{"n_layer": 12, "d_model": 320, "n_head": 5, "n_kv_head": 5, "head_dim": 64, "d_mlp": 640, "vocab_size": 2966, "activation": "gelu", "norm": "layernorm", "norm_place": "pre", "norm_eps": 1e-05, "positions": "learned", "qk_norm": false, "attn_scale": 0.125, "bias": "none", "tie_embeddings": true, "parallel_block": true, "init": "normal", "init_std_qkv": 0.034, "init_std_o": 0.00694, "init_std_up": 0.034, "init_std_down": 0.00491, "optimizer": "adam_variant", "lr": 0.00123, "lr_mult_o": 1.37, "lr_mult_up": 1.43, "beta1": 0.9, "beta2": 0.98, "lr_head": 0.00501, "warmup_steps": 485, "schedule": "wsd", "decay_fraction": 0.565, "decay_shape": "sqrt", "final_lr_fraction": 0.02, "batch_tokens": [65536, 131072, 196608], "seq_len": 384, "doc_mask": true, "train_tokens": 515600000, "steps": 4027, "dataset": "wikipedia_en"}
Each number is 128 + 24 x the weight over its row's rms, rounded and kept within 0 to 255. Layers, rows and columns count from 0. Numbers have three digits each. The size before them is the row's rms in percent of the matrix's.

# layer 2 attention query, 320x320, rms 0.043, rows 295-319, columns 240-319
108:097085100108118126117111159102141125087165153131129143140089133112160130099135086117087138136112155120093153179133119114149161154207178126145111124127125118127131133127168128089126147157145111141142121098148125105175144181158124107093121114
099:107135129120119144144176145115153111134150107102148121135123140128138123112149098089117158119139131130118136126115107181097180149167136133110162126105086146189106122119074143155146145126118103142116123113159107137114146107121106117108114126
091:134100142097139151143094123100129134104108134128138113146115133149116148116128150114142121124124047126145108087121140146127120158165128121120121133176132128150137157092140144129159127167096144144127119096096110156118098135065109128113117097
104:143109142155136092163109146130090100118099146144124148135104146127136105138127114114103110112105122114120136097152154137141145128122113160134175140147121127116136159167157100085142186120121126134164146103146139178134159103135123130129129147
082:153122087141131098114147116183153150146104128086118117147139106126112134130123101164113100126124093119176105147126132082097114122119113146139105108145128122136081115177126113152145122141144131076110136091139127093141118134129127120149141144
091:111163099070118193104143077107157137153157133147143127124120095123117094141117125122116130136130155115119126108157106162097142138096146110065107142123115140082143117152127163157162128132117147142139114118117135104101107133105122128131147121
093:160117129147160175121147129164092163163102124139130131131129144140119135098136166132177160158131136149130156091083133140127115142114099101149067137122166107110141118133107148152114119110104161113091153156141118155163085147154115146161117137
107:122151154148165125111150126120130086154090103094180112107126130143108170114103129138154107114098091094121085146154153125128102067108126126056081106131129142126119140075122152164113079129147126114134126122140127103133114139126109110146174134
097:134117126084158154137088146207087097147122112145145131114122134157121121117150104125105152115156125094143140103094134111140151141120109125142111143164177106144123099122179129141126128128125128170094100155097155148149113169190080143126129130
098:116106108139127127104113133063123143124121162157123126128127105122151110084100112093142103126122134151128089094126118120180143129183134121125089118151115149110129139116089120131101166133080120131157082160125130153118130123124158177114149138
092:153122144152123083196143151176132135140124097140114131095129106191110127156122146070117162096138134116127151123135095161097095137122081119120147143126149137109152182123138106090137121129108134083122144147097134111145087143119061126117130126
093:143090143160126100131104130175102130166109139103115142115094119106155117104122105133158110142114145136115156111110167116126160131140145140142099126126145070179134133104136162168153117144055078102136117098092144150100185161167129153145122141
089:104125151105142163139094111135091121152082094136144129152158136117116136134104164147141077160129122118131151097124125118153137121143128072097120148136170142162139099110133121131123131100122114117157108151102141163154132111121129172152126123
107:184112133093165107120082139091124120126154099138123142130120153106125112158113150122114108158164120144113164135066127152145184120138175101118110131092102142131171119125153173119090166103132121063130130162097112162133171158155154140196107171
089:125139119091165128095127147118122156138102109149166105099168153121102097093093144132114106192141114120086113133097118123155127116167123100123119117162138126133160135108154143109127133128150121163099127127144134141129128157178146089158101124
095:168130130128101092137107158132161136154069106116104125078136052105124114142090106119136094148088131136151125158133071118126102141110157134143121105102147165163137118088124157113116150093127101111114103120087083137122155165120110145151126093
085:139139103092126097185101124139137115141161088143113122112107100186129139143086121126092119133127154108140134163162119111111118109116119123127116135106164127140128104154133145125103130098154114169099125141119167076123084146107110148150123141
096:103141142129161126085159110124190152116090142128135078081141157178096157115103094152126121099142063113153099135096139111129114137145118128109093097159148109115111140111138118147122101129149139178110100143108117143142098160128105109144138105
100:140076103133097130152097133114142119091185172144143130154148130098149135103147124127094130171107160157111122116194126157146153129093150130105137133127141161072125146138160128114135153127116115138112145106154146136121134119126166152111118159
085:097171161124084103143155063143115112146120088090140119140159138150110162141154109100153136123129123121080119124144133131097108122084116141145123138109096162116105161146158129122148103111153119109117164120104127127109088103142090093152124189
096:147104099084125144123118136120118121122156110133132184121116070104154105094110134140155140140123177132109137139112116132134136109153130082090113184132145167140151116132132129115136121093135131088126148150099093117137164130111130127136083164
100:105143146122085129150154162166089100127175127091124131122128112143132145149129136100128127090118119103131112138121121151082122108124103191069108141112111148142092170112109132143146164110144103151110148143148136126136114117124095125141129130
080:107135141117088100108138126157149140162111125122125135112142138100114112161111108138128153116129088146120164167106154153112104123130117121133148109144097120132125159125104132143136111170073125128139140130129088148128134125173100108103163086
088:154113133128119124119096175186153112123159113113103131070156139115133123155151155097073084163105102116138128103090124124174122086142156129087096135148164113135148132102124120203147105122116197128125123159122112107104161140109135102138138087
091:118109122150142119138167102110101110123127126114104106085108133137121119103132136104130127149086152120133130153175124155098127147095134114138104137109118131173149115120120135192137105130174072136108186105126134128144119121140139122142118113
# layer 2 attention key, 320x320, rms 0.0395, rows 295-319, columns 240-319
105:081161099140096102140112130159154120117157118100123066134119120103152225134136151119140112095126113112121087158121129120092133103107130123121144013110159130096102125111092143152134131149115092103113126121169116109135120155122148134126164149
109:121127135142123130108134089109146122142109138145118144127120116141093210136114134141151102106117146080140128127148115114148113117123135156114119112158124131116120135158154110107113126096148131110113130134067126131134112147157131130158137122
092:131088132121106114199116147136131144137130132140105138141130147133056119161100131146110144138139151132123114156110129135069140116114139109143173131125124109071135119114141143156155105086109080074116134137126133130083114133143114109116132162
105:084133128141090124149122141156125168107102111104127086155123115082154150122190124138127122114139132168119099134123106131144142126135102113120142023153121114093100123125124116139117109178154123127135095129215121134150113187107156158104160152
093:131106118111163101128108134134130149133136098111144134080152149155073138144132137111136139112146121110149136100142139143161107136161105127087135171114135122143121152132147144122101131082116109112155113174112123132131134059139106102135132082
093:200091126177161123127097157140117101109174107129128176119154143153121102123100137102140124121127123135121169116143134110137124105127132118143132192097121136152133112094106105146110143109110147126109112117117147124178146122103091178131083120
103:138103131102092105125113134115126119114163121139107123144115134094153056114130111146092137152116116140136104142135139098147156125128088123129168137127129132106134129158136106098165141167119145123162135101194105137111147145157135112099123131
108:166127153110160127131119136123120128150125157115120153100144118148081137125114090122155126143148125114127165112133143134128135143151136127142120216140134124171144130104144126145124115083124138132168112110061120127132117132118108105127112113
100:166104106117142112175142107091108133125127136129112164171155140108123038132107154115131118116125110149115184144134150119138145149125126102117154255109082112150157145140116123144141105126126162096134177129152140113146133135115146116146071106
103:079129144126098132129136130165140144140111133126153102113113151129143191146170110138124148101111134114093066155126088129125116093096129128129164011124138155112107123141120115125105115163158083134109096092127120096099149131123104108109169121
097:130153075152139147149133092124109095127166154127134156158126076081140060129164157153135147128105130141133126125123133108148162132141118155115127215096151127146113119137165167124139127138112126139130133102143118143147181132131137132128096115
097:157119120128110131099111114113117131124141115117100161140134102118182092151171161151151149133142142133158126132143102137148162139131144139161126190129103124116145119142143139108153130157142129094114141122188118121165121122080139151107094136
101:152115135120115138127162141134162143146165150150118183155123120117185061104151144140108134134128146169130185136091145110114151123145120133122123178108141122113145109166156135082162171172125123155125161130155131140105130151106132167117101158
108:097113125145121124139123125142116123117134128119123096173120118113203105104131127153130128133128163131138119119124123134143131124128117178134100050147144134111082123155117145097145154152114115118129119094158113107108122102152117165115142129
090:104089134145127160158125097131138111124148158082071146181133141124153136111184147132159113104079150144142145102173105120102143105095120173123111153136156115104150158148097114095107124149064132120126119100120142156075095158143108143121101183
098:123113129148120125121146130154101105137129145110107147122129094107145121107149158126111145139135179113152115117105118116123101103140133164122124052141163128098104092152119149177138151153098101142131138125188122126129148145149134135104093146
089:118171127162131170104126156155129099104127133156164181111152125104168066114162156086170138130153125185145150109095162095194162115130138123091090205099117139150161140102122100128142145128101144104137132120132087126147172091098157124124073145
101:182091162127149114150119130133112122131141128080107161112164106164063111154122130139124107117119124129122162132141167139089136149133105111105145255150132111126165138120138137146130113073091141100136172175064151149135122139110122091153091106
098:052174135151124106121130096141135171134144093113100100167110131114183136159123109138139121084088137120145067149112113107129116137098114115129142000156106127132094108132120137141151132175131123140121104119163119122134136104099138137093189157
094:144120129151154154120126152080133126133117136141128132128122139150069122110112119124146135118131097113157181103134159147118150157156100090122110225129142139149144122111132141117119139080132144153130148155051140127125146131088127141105129119
107:112138100145100136115125126117125147111149141153149143136121121073175099123167100127115136146122139134124157134104106118133144118137124113130120102124127137115103116145144113127113143177127133125157109113189125120130115135146143143124126147
102:129144142156123121149144144106136083120120120152143134104171119151103132092093116141153141117129106098143130137140127118124121147160106140106108134157137139139130111111175112145121089089122141174122120127044120108088130127137137123128132129
094:142151129128176125137129103168143131155148118105147102116119102160075178129104127111131115121156148126139097145123105125105143161124128124152139169142099138122131133111125144155122122089131107128128132149091160135142143135102107101150151127
088:128105148130081136170170123114144153123150157160168078193069129155145159141124122122131166105149154136098079132124127151091098152149112148147122000127118142104075118142089128118112140153133105092164129115151124138108116141152109130118165123
098:169097087127146089122130112117148089139102107137117161098119113137119105137128153126184110121156129133121158107094168109143129121114120140131160255141129141134142117122128105151158139115113141126132105160086138155150129167106072104123089146
# layer 2 attention value, 320x320, rms 0.036, rows 256-317, columns 240-319
097:172098098141121130146128133106080088159177134141127131117135167110110102148137103102146117139116113123140143180189119136113134159129150137138100126144105141122115170074133123097109160095089122111089138134141105128127113089182155125124133150
108:148091107187157145072113108165130097134165105163111120110125167126125155138141148147141120129103147144105166144112108113129135120150119157084157119140132091114102118141105187145141109116086135116130141130111087122132145092160146126134137116
089:137105088114183140137149145120107115136165139119129131105098167140119150115123102136162136107119133097150116128131133114150128183126123117183099110106186104155135156174153096085092140133129113112157140152138169142113121127121107118113135130
089:114155119128138153145149150106159114149058113101142139125151123113123132146083139182123139136117142125152107128141140136088140085144069137173143173142124154089137133106117125141154135086106122097080148106145170153134097079130113159152150126
114:139116121116097109148107140124130086090159123130118130137154102108145115145176138159104178126103140122102110144154124153105120130156105107162161101117154114151135153127152144162154121128117131109087109125134056146158147130151163127141114118
106:163121156103148163141125132148124119151123116138122156134140128107159149123113130134130161181125120132117151132127155149168102126112146109140175112128129163131108124096108103105106139115088093118150142141125177128117117093100132121137151157
084:163125147153152164107110100139098136141109102130174127138149087156126094151124128100100109118123103125091128113123120147106123085114127132152114134139130149164118129166099083126112092141122172122124127126118157122136121201156129154136155122
089:117147111123122096136118130096101106130088135129124134114104153121145143128119122150115097113153092089158129139143112196065171186112089143148150122130177143107141161143115152143128133123137103172092107131123063135074169146130116131108091120
094:103150146137130107101126148186119142130121099166143126085110109129117114096141128147081106136087111143182149137119119065120108115157116174138128138150132138129116145165147142148106123102135148126087105111126112117091154131168160126117127151
091:144142088115128120116137088159116129146140104085160116100148138106126149139114139118137182106152134128142149141129088111105129151194098107134157119113128109177129141148148159182147150124117137114120142108137126115138097094142176098110135153
108:150138070135172173104126099112127111203133103115145126113158155125131141109139113126126157149144138153149133134132131127147134135129109090126085126156156115161146103137113124146091113105122134135186101145139083140090149099176120118127130148
093:103110132161105115118105111130139114125076099155123103116162135111149126155123126076137095098135127155092111110116139152105101151124116186152164132103101138132133132082126123147186106099126106093149147101123108138129109159116121123133133119
092:166120123116153144089096109187163150109097107111082133137163127154154158115154166121128132145146118155172117108101175122154142114122148094090122103144143098159145104144134088143119099126149095156150141144131127141120150111126108119117125126
091:121133129108163095145125140147164153107083074116146122132120145116138136104100128126107105110158117171150123146104137122075151154145090139142176141119095132139080106137143130123171133113090154085142162136155142112133105156063150142144120138
083:144164148119127135119143098098096122154115109149102107140129119130140125155091093123172140146162099130130111102136116132112115120132149125092165141133125133115127140160134141119101153138145110146145134134107094129063147118126123141096125147
096:130124095146161138121118102153121154136113136137128136119094086134139123121123111109113118126084126122125140141083138145121153119154114142167099133145180075168150149146125136118126110114114104135173112110129100162094086135109142170120124140
088:149086115163140105123082093168138104167119122174126099106163112131112119129130131178090146105102155102137143088150079098133158132130175135139115155098153131131143125075134061118111101136115145139132095137141135153142124151163136108123139113
089:113125154133091121129134151100133148102163132157123109150113149121095120165141149128119079116133153101127118134154167187130131141106111100150116137132157143138121100116117143146107156182097138143116119132106083096120141150143172137132107154
080:106124165144107087145114186160110148130163121115157122116147121161149136137116118090104151119130100129140168135130145100141130134120120103156134140138112135142122060119160125154138132160157124164092083123094152123131097183103131147111118120
096:146130127173099114107147089114183167175087091144159120098143116147145141119088119123158144146119114143151137144148165103147122127138084138079126132129090120118181111119136095155120122091112109100159148135144138153091095116116089167120132117
101:128139129115097119099143108131199124112126171116146140152117148107128128115130140148162109128102118137171134142118125126134168111129069139121093136110132129148113158178127110166128130143126126104112137112129131127112127135141130127117141134
102:121135131161124128101150109124152122148127109144148136115141112124103131107099145120124122122153110118108121108139100157115118115096145079166127124162117152116146111108125145124140148123126148169121142077145099123074177173138108128084129140
101:126141136084156118143085122135111091121094105082118128142111118120150133159157141152104165136102125138108146086131127142126084148121142139149142129139155158143118137149139125137121140150138118152139191133162104141144137117096161147131145118
095:130128141081152093181143093119101118155150133098121123118113120110124150113115112119131141098058145124163151153158088087152121081150107111139148114074127121138181119076155128115131094176115124099115090144158172140146108145079107133131122136
096:104128112113139141136161090091109158132138102120132116139163160129131127161142149149155182120159135127086136106109106134117126144180136134095111124122112147137144142137145187144144144129141143137120115102123151101141132097141127100128130108
100:125124116120162122135142126104154099149144136099150142116089167109151126152119156086157080111090109128100133126110157112134153072114167116114121123147130140098090197119100139147141092123183182127118155132175106119143102153106115108123125069
098:115117118061140123157078137110093116091171160089091132125095137127117130149169166093149111136118128156136127150104121152122153105131137152141110120125144097114147141113092191088148149123081114111098127157148137186131088176097145140128110114
094:146144111091134096132115112086123126163152133146118126147119132103157100181104121161077125110173122150040127135139115162130135134109105149151071117123149112132156144132110120115118174109123175119138131145122130116134122084156112106118115180
098:120092090106130074115138070117125110124115116118101104103141124170113156153120107139116152128106160115107127071123110160109098096137157124163151129107170120156132115122160118131150105102141121115158099137128144154122114129087109143157135116
081:142152142145074117136097143136179130144129134136139133107102108115102145145165143106142103114118105125119149136112153115139139099132077117177138132131163114151112148144125117148125099132191145154119092151120114124119159092168158143128118130
101:124132183137120116148145129160132132093099129181109129108098135149148121146103124172119137077117199135145141151127111112124139154133147123154169137117143099115109122149146117125162132161154098100091155159138126074126130127142149106108129132
088:111154087112095126096090081107180119130147119142135138094106123130118090138148138085147125173130134146126140159107130114142125111137109111144114137127078114122134154118130163110125136128149164140079147117135123115122124184151123098116155151
087:156077099089124153143106163100056102132106142131082134141160093114101136137171121123145128145134147149135136122105147141110128176147093152156118102156166112153157085143133142107137079142141100123158093148145139195097120134128156136139115128
110:132120145161123121095161137123181097108129108158120102132155139132115095133122156170138123126117140148086157155152132095125150111142074090116133117125109129117093114145117139194141156120154152176103147153135102106184139116160141132134129119
092:118138170142109152133080155136137133166119100114132124138116119096133112121069106163141176129108114159138124121130074134152155121151124124083167166137121111148112081138134102122115156143089130122175113140103141145141143115165130133127125109
090:100158152156141134138112153114171107139137112123122132161093171129158132101121124140146134114107101079161101113169136157144103085139134138060077141128132112100128166155157133130121103141120140136111114120134109115100106122132124130125122158
105:129105119086126105144118137106066114118170151107126123131143142139092158174179127083114139131125128110114134149132086142162130131113154104103111115134193090131169164132145182119144120134116082126097142125131089108152092106130121135109124125
086:137125135080080117106121142173155183110128118152173146118131129148119120132125127129105169138124136164131156183112160087113132111135129103074068123148101143133070137117062091150108159114100151163121135151104095137108142150152130086135155125
095:133147092139107163138155146155122091151152130104133113090130133118126117120153126088125118097132121121143137109123134134149130112100123160159126116140122132129089141120116150146067109141149157161126116138134112116132144173153112090121094136
104:135141091140176129112113107069088131162104165129138132138174113163114140126147114101158144124110149121115118102158115204141157131106146127148107114117148134138146061125152111134133083133133143155198141132111169163140130079121106120118125105
092:150108115115097186119100136107131138123197104138132121117134131151115146133157163189149105149118140167100145123105110113172113084109133133116126140115123108143137101119145139136134128137103109114092129111169106155099181167124087121147145113
099:151122160059101110118104147142100145124098158138134121152141172132091115143136156199087095133108140127144134157136140179092104101144136123172180120094123136119141114114162126095126086119097099124103102125108138137067119123144145112125146130
099:087143133146148071132136124118122128150128106100157133148140126132131149156144137152153115139098118123147123102119122192092105141103154129129132144112140159101113109133146144138149147108168162155114079114092198153158113085128134134149148132
092:127134139138162119126113152103099137112133134125102093114175127120124103120133164118137130160135125126120130148111118183119148118139086127124100131150183119180139110147117135142113132132130104114131151090111109092092113083138118154107126070
095:139136164094114139114119158096159163138088113141111122121119119141132137134124080113097128155141120094135128111145122115082122109173117152105132152156116139137089131113136105110107103140144127154099116135116118067076133169094125112132128133
095:111163139123131097135130151151131145120119109117121129131098095080120129088125146097099137139123137173113134124099136136117120099122098141139099126135129161125106136135158114116120097140135161141095131109080140155118154146119133126125098170
093:123140099129163109156126164118157137140152113137120146141146112131115105124099154127078140095177134144114115126126136186138163114133144128144170114133117119131149084153160089121156126144171124139147126174126164138118146114139145115071100136
097:116134091136158158122136132108113130103137125126122161147072112113128148082194138106104125137098137129121147151113118086119133123132097177125124136177152131126129147141172135137078145152111114128083082121121144123139118159131121148118137133
098:143099112136121138142069104086119163152172130163118128130136155148132137173186159160092111126102110181090143142141109142163133149174153154135111101093124114149143119092117142107114122130116125068118105124138120137134101126096124125161135136
088:106139166125156199119118150122123110131076136170093120116145141126154110088098116139177127134114108104155128140196123102145103076125123083168132122154133117171076115120103111128122096141135147145140123152114127121163139104117076134156100115
098:141097115147114144122086142099138148164134126145099139111126095120080147173138149109139153169146136153083156156133131158126151088143135126119158122148144128150182108128126109111132167110132151116111132144092119157133173097123152155152150134
110:138124148121122119151087090094143123129123130111129128132105127134131144123141098115139119145140174134080144078120152125127083143112193127161133124147147133095130145097076129126104121132175108120127117130119173099114126147137136115154141145
093:164120125160113116143120165149078102086117082140141125147133120104095132146181183122154131152118102108132159138111114119110133140139093072160177114161106108145120177119114098157119117123094066089082109088146102133108145103108152150136114085
104:130128168093113157145143120125081128117086091124079138121154153124120108138135142130095142122117127123144131118113113147119125143142101118130136122151110127162119118130113153135103114156110134176103078140095095128099141155198109154125120102
085:122152141139101123088097094107117082129129138122103141129118144141138112172120134107119150157139093146130103092154174161154111105149115094128115119152110062134119104145107142112139157138135155137125128164100111140125102081137108140138129138
094:114141122108149114119079117114155134140150151119137150154109143116148121104136109183161147121124137134130139142104173117137127141116171107171118142120132159121158115114134106125089157169111122133154151127134155110141110128141135108124133140
101:121116117126120163151103138106134143100166130164165132148108119126104104129139145093096158149142139143077118160132121103133148117152186123111119115131129127116095148102104170118171122124118163137120138124134147090111103188120120155129134150
086:155147106105139114140125081130142123155113094118128117133139120136162118145099129154118167112139122097129129134153078077121131128113115126152112121146141121104146120104083122131115139133172114131110122114130125131106131170095144125136108155
086:135146112123172106097123143145119121123131139136111108122178112111140128116142114127091166163113149168147148123111143187139124167199128088104119113109104102101172159111155123153111165112130143140148118109114109153159115146128129150142134165
090:113108077150166087135133072170124128145115114107154102121115124140134131125064112152140159136150162122118136103120148116152114101132138113126132134106129136129116084135122108124163119132123128142152124133145150131136130120133129122096113136
086:126111090085116131144112129141114141098157122161142137110133117133093130137082125128108190166146136104133130122149095100125113142173106090145077126137165143124126121105096168116091086157120118140125144139123076115120099160102158136159124117
100:125113151131084088165140153124093116158091145160096120132150168135117151097128089151151143128111145145136125128081123180118093145148187131087108107098089134113108108126175116138168158139123139127109132099118134142130123137215113141125123113
# layer 2 attention output (transposed), 320x320, rms 0.0418, rows 256-316, columns 240-319
094:105071145124145140108123091175176130128138171152130054114148159134187134160080119143105121115151125121109130131125085083130100097142134134097140135106154147145134130178101141143127123156121119136154148158103166130130163156127141156124163078
109:139117132098104129116176131119116121146049138119101100137114115098116134132106124131122157104194133141130110136100153151154152121134142130114150151113156145123130125121127132170090137139077124110103130124140161158150089115123102139130147143
088:114115114149104103091114136158132199126129111148093084129137147127169133162096087117092108142139161108135174136159102133145112117144127121124137149141120190129122119184066156126131122112106123165118159142085155111121136137143152150128175115
089:102131107199143154120105106139135120116173143152134154127136136131139108103145119100147140119083105104097125101130113105099104115140115112112103098115128120182141117149143136135149111136163123141171094097153130126126112119161170126107105141
114:108181100106152109118127120125155165122136176174105119120127110141159156152159075075129116133111154123119136115160136124128149127128146128122131141109090136093118128140123167118079125118143107119128124147104193154096145192123156127140133114
112:140148154110087127102142127147088095176131133102138128105174122144095087132075124146138128129124094150159103133092131095165090153132110123110108163120113140156103132112152125096167132121124099119107164114119111095150154096130092160130176101
084:142107101073071119107117156068155150133122114144106120149102128103150144150132105154127132128130116108141163140145124135132093145097109134134119148175139155092145167114132171162122136123106114135107109094130094165115157118137132121119184159
088:128134157124150110126123134175139087107143140146128138120124092126080129100145158130137116160112141139142149151115128148131124085145150151167147095127102107150072100153103102080114100120145137114166132172143112160143111095115142145139140129
092:143151143151185135105131135119111110145123151104114129153127174125113109106129107100150198126119142138085142095133154133159139119106114123130108065140098113134148120115175130100135120152112144142130113120162108092158107130121103131106157134
092:102132113116198117092134126109195167137104161125101176158153119130127122117161108072115128148131131150090136133162161146108182097121140136129141086134147126089109131113122136128067099157093146133130094164114136149111110148121163106117119144
111:133056122080138116116150146133133122123100148131107101133129124084120154128087144128128116146185113179136128123104112137167140111132144116095164138121154155128101111119145153136094144145098130114103129114128139122136143134137098160108183108
091:104152120087093119152110134097136121155118160149115087109105141127145135121111118100122122099108136083140123166110129086127143172108146106123117177174132119096117124103137114152093125100170122145090126177095144157113172137097116100113137167
098:146133157108086100130133142113096135143116125090108156138123146112102143088122130114128130126159126158127115167072130157163168183114120134196129166168167142113126136081168128135122154115113170129073133121137100087137140119120101120118113128
096:111173137148108130112122103111132144162082116116061150133126090115107121106138155130112177127127148126097123152104132150135149116117141133150099147147139113098123142128138111138097124121115165147077094123122118114099110106155136089114103148
085:145087157131138133140141123156163096146104147093152128124149134128107075096084158174124131170121093132147112127116154096127123120122137135154145109141104109157111124109146114141164134131109140090133142128146120127158118057137129146134136125
101:104076114088099121132097173071113131157141108115101065120126138130129097128107115119141157127135147146106118138124119135145135147110134100117132178163127204119116096089174165184127163144111133138116120112156147118129106116138102079114170145
092:111100111103101114140135162132146164112137136126119091139144161112163159131102077062139117128125129130127145106170117121161135146110107104113143157170124144106124155150106164138127136122142108155107138119118157128108132174136148153117153145
089:109143085168149125154128081158142149112139094154073093127093118154142143175156136143118113133149139136148121110140116128092139085136148138111134125117134140134139107160125149164134143127136110082133143094154150120111112156154117090157090102
083:144170155136143144128122091127137134115122141120112175147134172111133156108149120111119101115136114157103169106155141134114081164114109147167137115180137087104150192135130117106096120110111151123113160093137097132120150146130135152150120142
098:102127135115118136120109150081110176130133148139078138145119160107185109097147117133104141115142150157101128133143124111127162140142132105170138161131176103097141134122136122156134137143104156182106078129124119112121103100110136108111105162
099:105153119176155137128080136103147132103141137137080161117108125152145133118135151104133103105115130131127129116129130155094150158129096117136143124116152147121128090113119140109116145136144133160151095131130148127104109175117154094125070175
101:156061130151154142168157132153108080091136067113116150149099136130137149110154168160136119159140092141154130143126142131092155144108133167126175084140148099192133124143112134174137122110155100093172136109175130163114122110121117147145112137
099:108159148109102108116149137127117140185124173132110089114149128148092084127110089107144145139108131119162132113096129119162115133116105142103095176154063147161113129119169129104121120124136135107098122116118126109176145118145107160117165121
101:136155153144138112085068126149165179129179127126142154125146171131146134109125101084126124163110135123052169127169115107095094145131114131126133106163118148098147117144118160089140143109110146158142114161099119097108143173142146135114128154
100:124127116100152126096142134113141099164120158102180186135124093113077097127125148102156091138123126142133090135132180136133138124133151100150128109112112143105087110093140095105125110126101128121156151171114117185112148122117140101123127155
101:147128170159102151134084120149171125140133113122127167115140135170139104102139149117129131147102130091084127151127110137069085154116113132076115122145104109145126129115109134114122147160133132143128124176109169153099145125123148127151093131
094:119052111137142112093114109137161130145156135117163081095151098186155123165082131142143107120111134075094146156129102115089108120128162123059122159144115184139129093138134132147180122151141112118162147115113128102149176113128112126129148097
094:120063114139138147130134093150131121124130094131134077103115098137101113166099114172137130125142131129154106123130099112129128097124153126081144140086124171178122107134140142156146129146121103087152112116127165134123125135109119112118163103
100:112148115067121105121110158086126146136162136148142100131141140115118122120104109100134127158102106146111148104147145118151129154139106112137127174155139148079095121109142146109102120118128138169091145161093146121120128124118145121094159184
084:177150132166177146106123116140133111090156131146080161135123171135093141116119135143149123142139087107120147111164095105093110128146141161113166075087100143102173125143124165111120106122124119100138110126150153115101118152145114108194097130
105:133178144179118120174120106132102165123096085118102161117113104139108146151171094116119165127100151113148124137129161164083109116131090161157115116140115084147151117158108122160116152104141144133122126105117166134134115159099132126126078136
091:130067096135187171081136130116134083159163138117151130117108124134112100134114145135139112135120117131102112118141123138112156148125145128053145095112136155118120106087142137153137112141100101115188117128146171152118141141149119095113133136
091:122087133088114075124131125150145154142131145128096040127122147086143161132087135129092144163160147162097159133106106096163142111125157108111120177144140179073111114136144158121107136101105139113071126124118107095127124151166131108142169114
105:123182116141149161144146109107142110110095147156113174128104111118096157126190110141133121116138124117162121103127166165143142148163142128155150124086140125110138152129097115115070076114131128099125090145137146159106103153119140098133089140
100:092163098135153124093162144081145163092118152155095157153143101130152141143114092104111109118107108144141139102182120119125145097142125144147141141101142139119136161125133105154136131154115148159101097079145129117139095119154163140111113119
093:155169151149146114094084161149114124131140156125127166141135143154101075139134172102104144137113136162119126111119146144149165120143070110159132092134112110126106103116137095078146120151123137153136122176119113123136132135100141138151124143
105:119089115108171100115133105124136105134137136127199098109156118154151143150123138130130098105133127124102114151098137154110133116141161134104142107118115125111132098150118125127101138175111125118198147169131135159154169161103139139141138089
082:139103126130139145153178114092126133141086118104108147136098082122138122162119129167132105117148125125117132113142147195128129130151122115105123128107147112135107165132146121173117161097113106117115124081137169160128134099127113131164121140
097:165084124141136135141146136164131129104129129133104125112113148119103150108148131151125113145146118120161149118139128115102100118106130162093132079140106118174139147149114150131127108119136116094137143120146122120121119118160116164133163098
103:142056103090099073139173149165110153080107094140117065141117146056116177126110145164124125154184142139132148128118096104174151116137155149128145150121171159099123125148128168111107135096107107118092116125154062124117098137156119113135146149
093:115108098103089118149149127135132120123120130108152099135124118105138171118144127092134103133158099137100116142127151127133102174094139099099141172155139157079126120120132165119114139137135140117131185119110138159149123134139121130130135127
098:143117124159151108127140084187098121126158110096126129150142100143133142113123140107145139155143128144145113127111157104094156139098119158132122098132125121157121112140168139129178153115154097114166151101150109121128131129149106126118103161
103:141186100096137132118096164120104116106143159143170118180101142119077097116156131114125109143117121123146135106153138113155134125149112106128124126136121133100112178122147097076119088134127113134124138155123092158111130104115150133133157153
091:110126130079100073099108155137136136152138138118106116134099098116104143151073126142131138164134119164172151111116138158139133134119119144154142163130131151119107113112157112068124149138110124102093116117136097115148099153148087143118159156
096:136181149126157142145109098163117125124130140127101161117137127140099140130148161114133143156115097138142140124110129146124111116102103121155131070138089100128123116125134134106125133107151157118139125122122088112162116123134127145090094157
101:173091140183107137150117127161097121111150132108089127105113168120123132123145126137147115143145132120164149138138145102095127153104106140136128098151111123178162132166134127140138127088152105119125099105161106121122132141150098132121142122
093:160082150150110145160165070147097126104145029093119178132149136117115110127166135125137154143141121117123144137136112084103135118122125152148139124129163128139136159148129129173128130116129160114096124076127112121132085093155134115154090104
104:157093139134154146070112118103100094147154152101165131096148161110101107129114162146175130099176120128095119115116136114177115163096141112158152095098092157093134116120111105106119112144087160145151149186132110125165149154159114134109185124
099:104100109098107124146123103115131146130129148118157059113119134093164170126120101100151101103169137101106125162123124094143113148120175101082132162160123163081161122124135148152107132127092119133121133127082150161123143160132131085114133121
087:178163141155086111109112156129126109100095115160094202127118125104128196129136127130111147174122116190143132093111100128123112130117098154142133091125151124126122148143147117086116155089124146132118102075171104110132134160131138111099102142
101:145059096094124127093152122110123109119143123120152089122139136136142134141084106165140120131167132156105084132119103083128122146118155142091139179099157193122122121114161150179137158122088103127122109119150134150122134122135105093122159112
107:148076118114114140168167156147091126144136107122173100136126122131117122161100157149140131155139101107140127112114125114165093101126114131084095154136087140156105138133145134134160122110118105090112163098120114162149156111153085157130166109
091:135166112074123128085108118130121120131151126120125140117162107139126173108105129159121105127175099169126104114115158115136119137125168194129147126037120165110144129119128163062143144144087132134141129179131116123113143170134108132128132102
109:126139128101150101144132096137137108131088152122122152123137093115092159125139131120126126141122116148164134140106147130137125108123128122132131110165126108087114170123133086088110136094151141110112160135135114122147159126139149118103114148
081:158104091101121099120142149109137086149118135146128149123106127129085130183135108159124080132160066141153129080111075137109119114166115136118130119132143162095124161124180114129113102149093116080139118104124143140147184135134104153120157116
094:141089138154109131142149141142101137149162100107146172125151114166121076139134134098133130150106138126134129124117088121089107118109085134089103141157095143171103150140135119133171146101150110140129141079120136133135154117159107165126143106
103:093106108121130129121147132097163147166080132117129143120094076101146147137134124143135110112142139109104145149131180169119112144120164107120109149157116114098135125105119129150091106129089102138120136135097136176074142146134113075147119123
087:128150131139152161154136158125134161131164136136132151121108153153101105120158088090139088167120118122166154095167125135107112107136122160084129110156100142204132127150129125164142089112147139104127121101119167131125153118147114174118157128
096:086121108096153129096142138080119140152131178141133095123120139124144087152130101128144101139140142126144120145157143120153177146118146114147146156139126132124109121118129111137114138147115102159136086143130129147109141110107124137099178136
096:082122116092105118139137166069117125113119142145115129135140117136122113118149114097127115117103121135135117142136164150114143149141095121157141173140157104129123159121111115156119121137177142173117127124135150111131078099112127158112145152
089:102105141144127134132158123084157162156092137146130152091150126123158146120163119133119103147119114142119137120131156196125148121131136123128133087165125086127119111122127149143112143145122110111147112090130140116170135109146115134093143158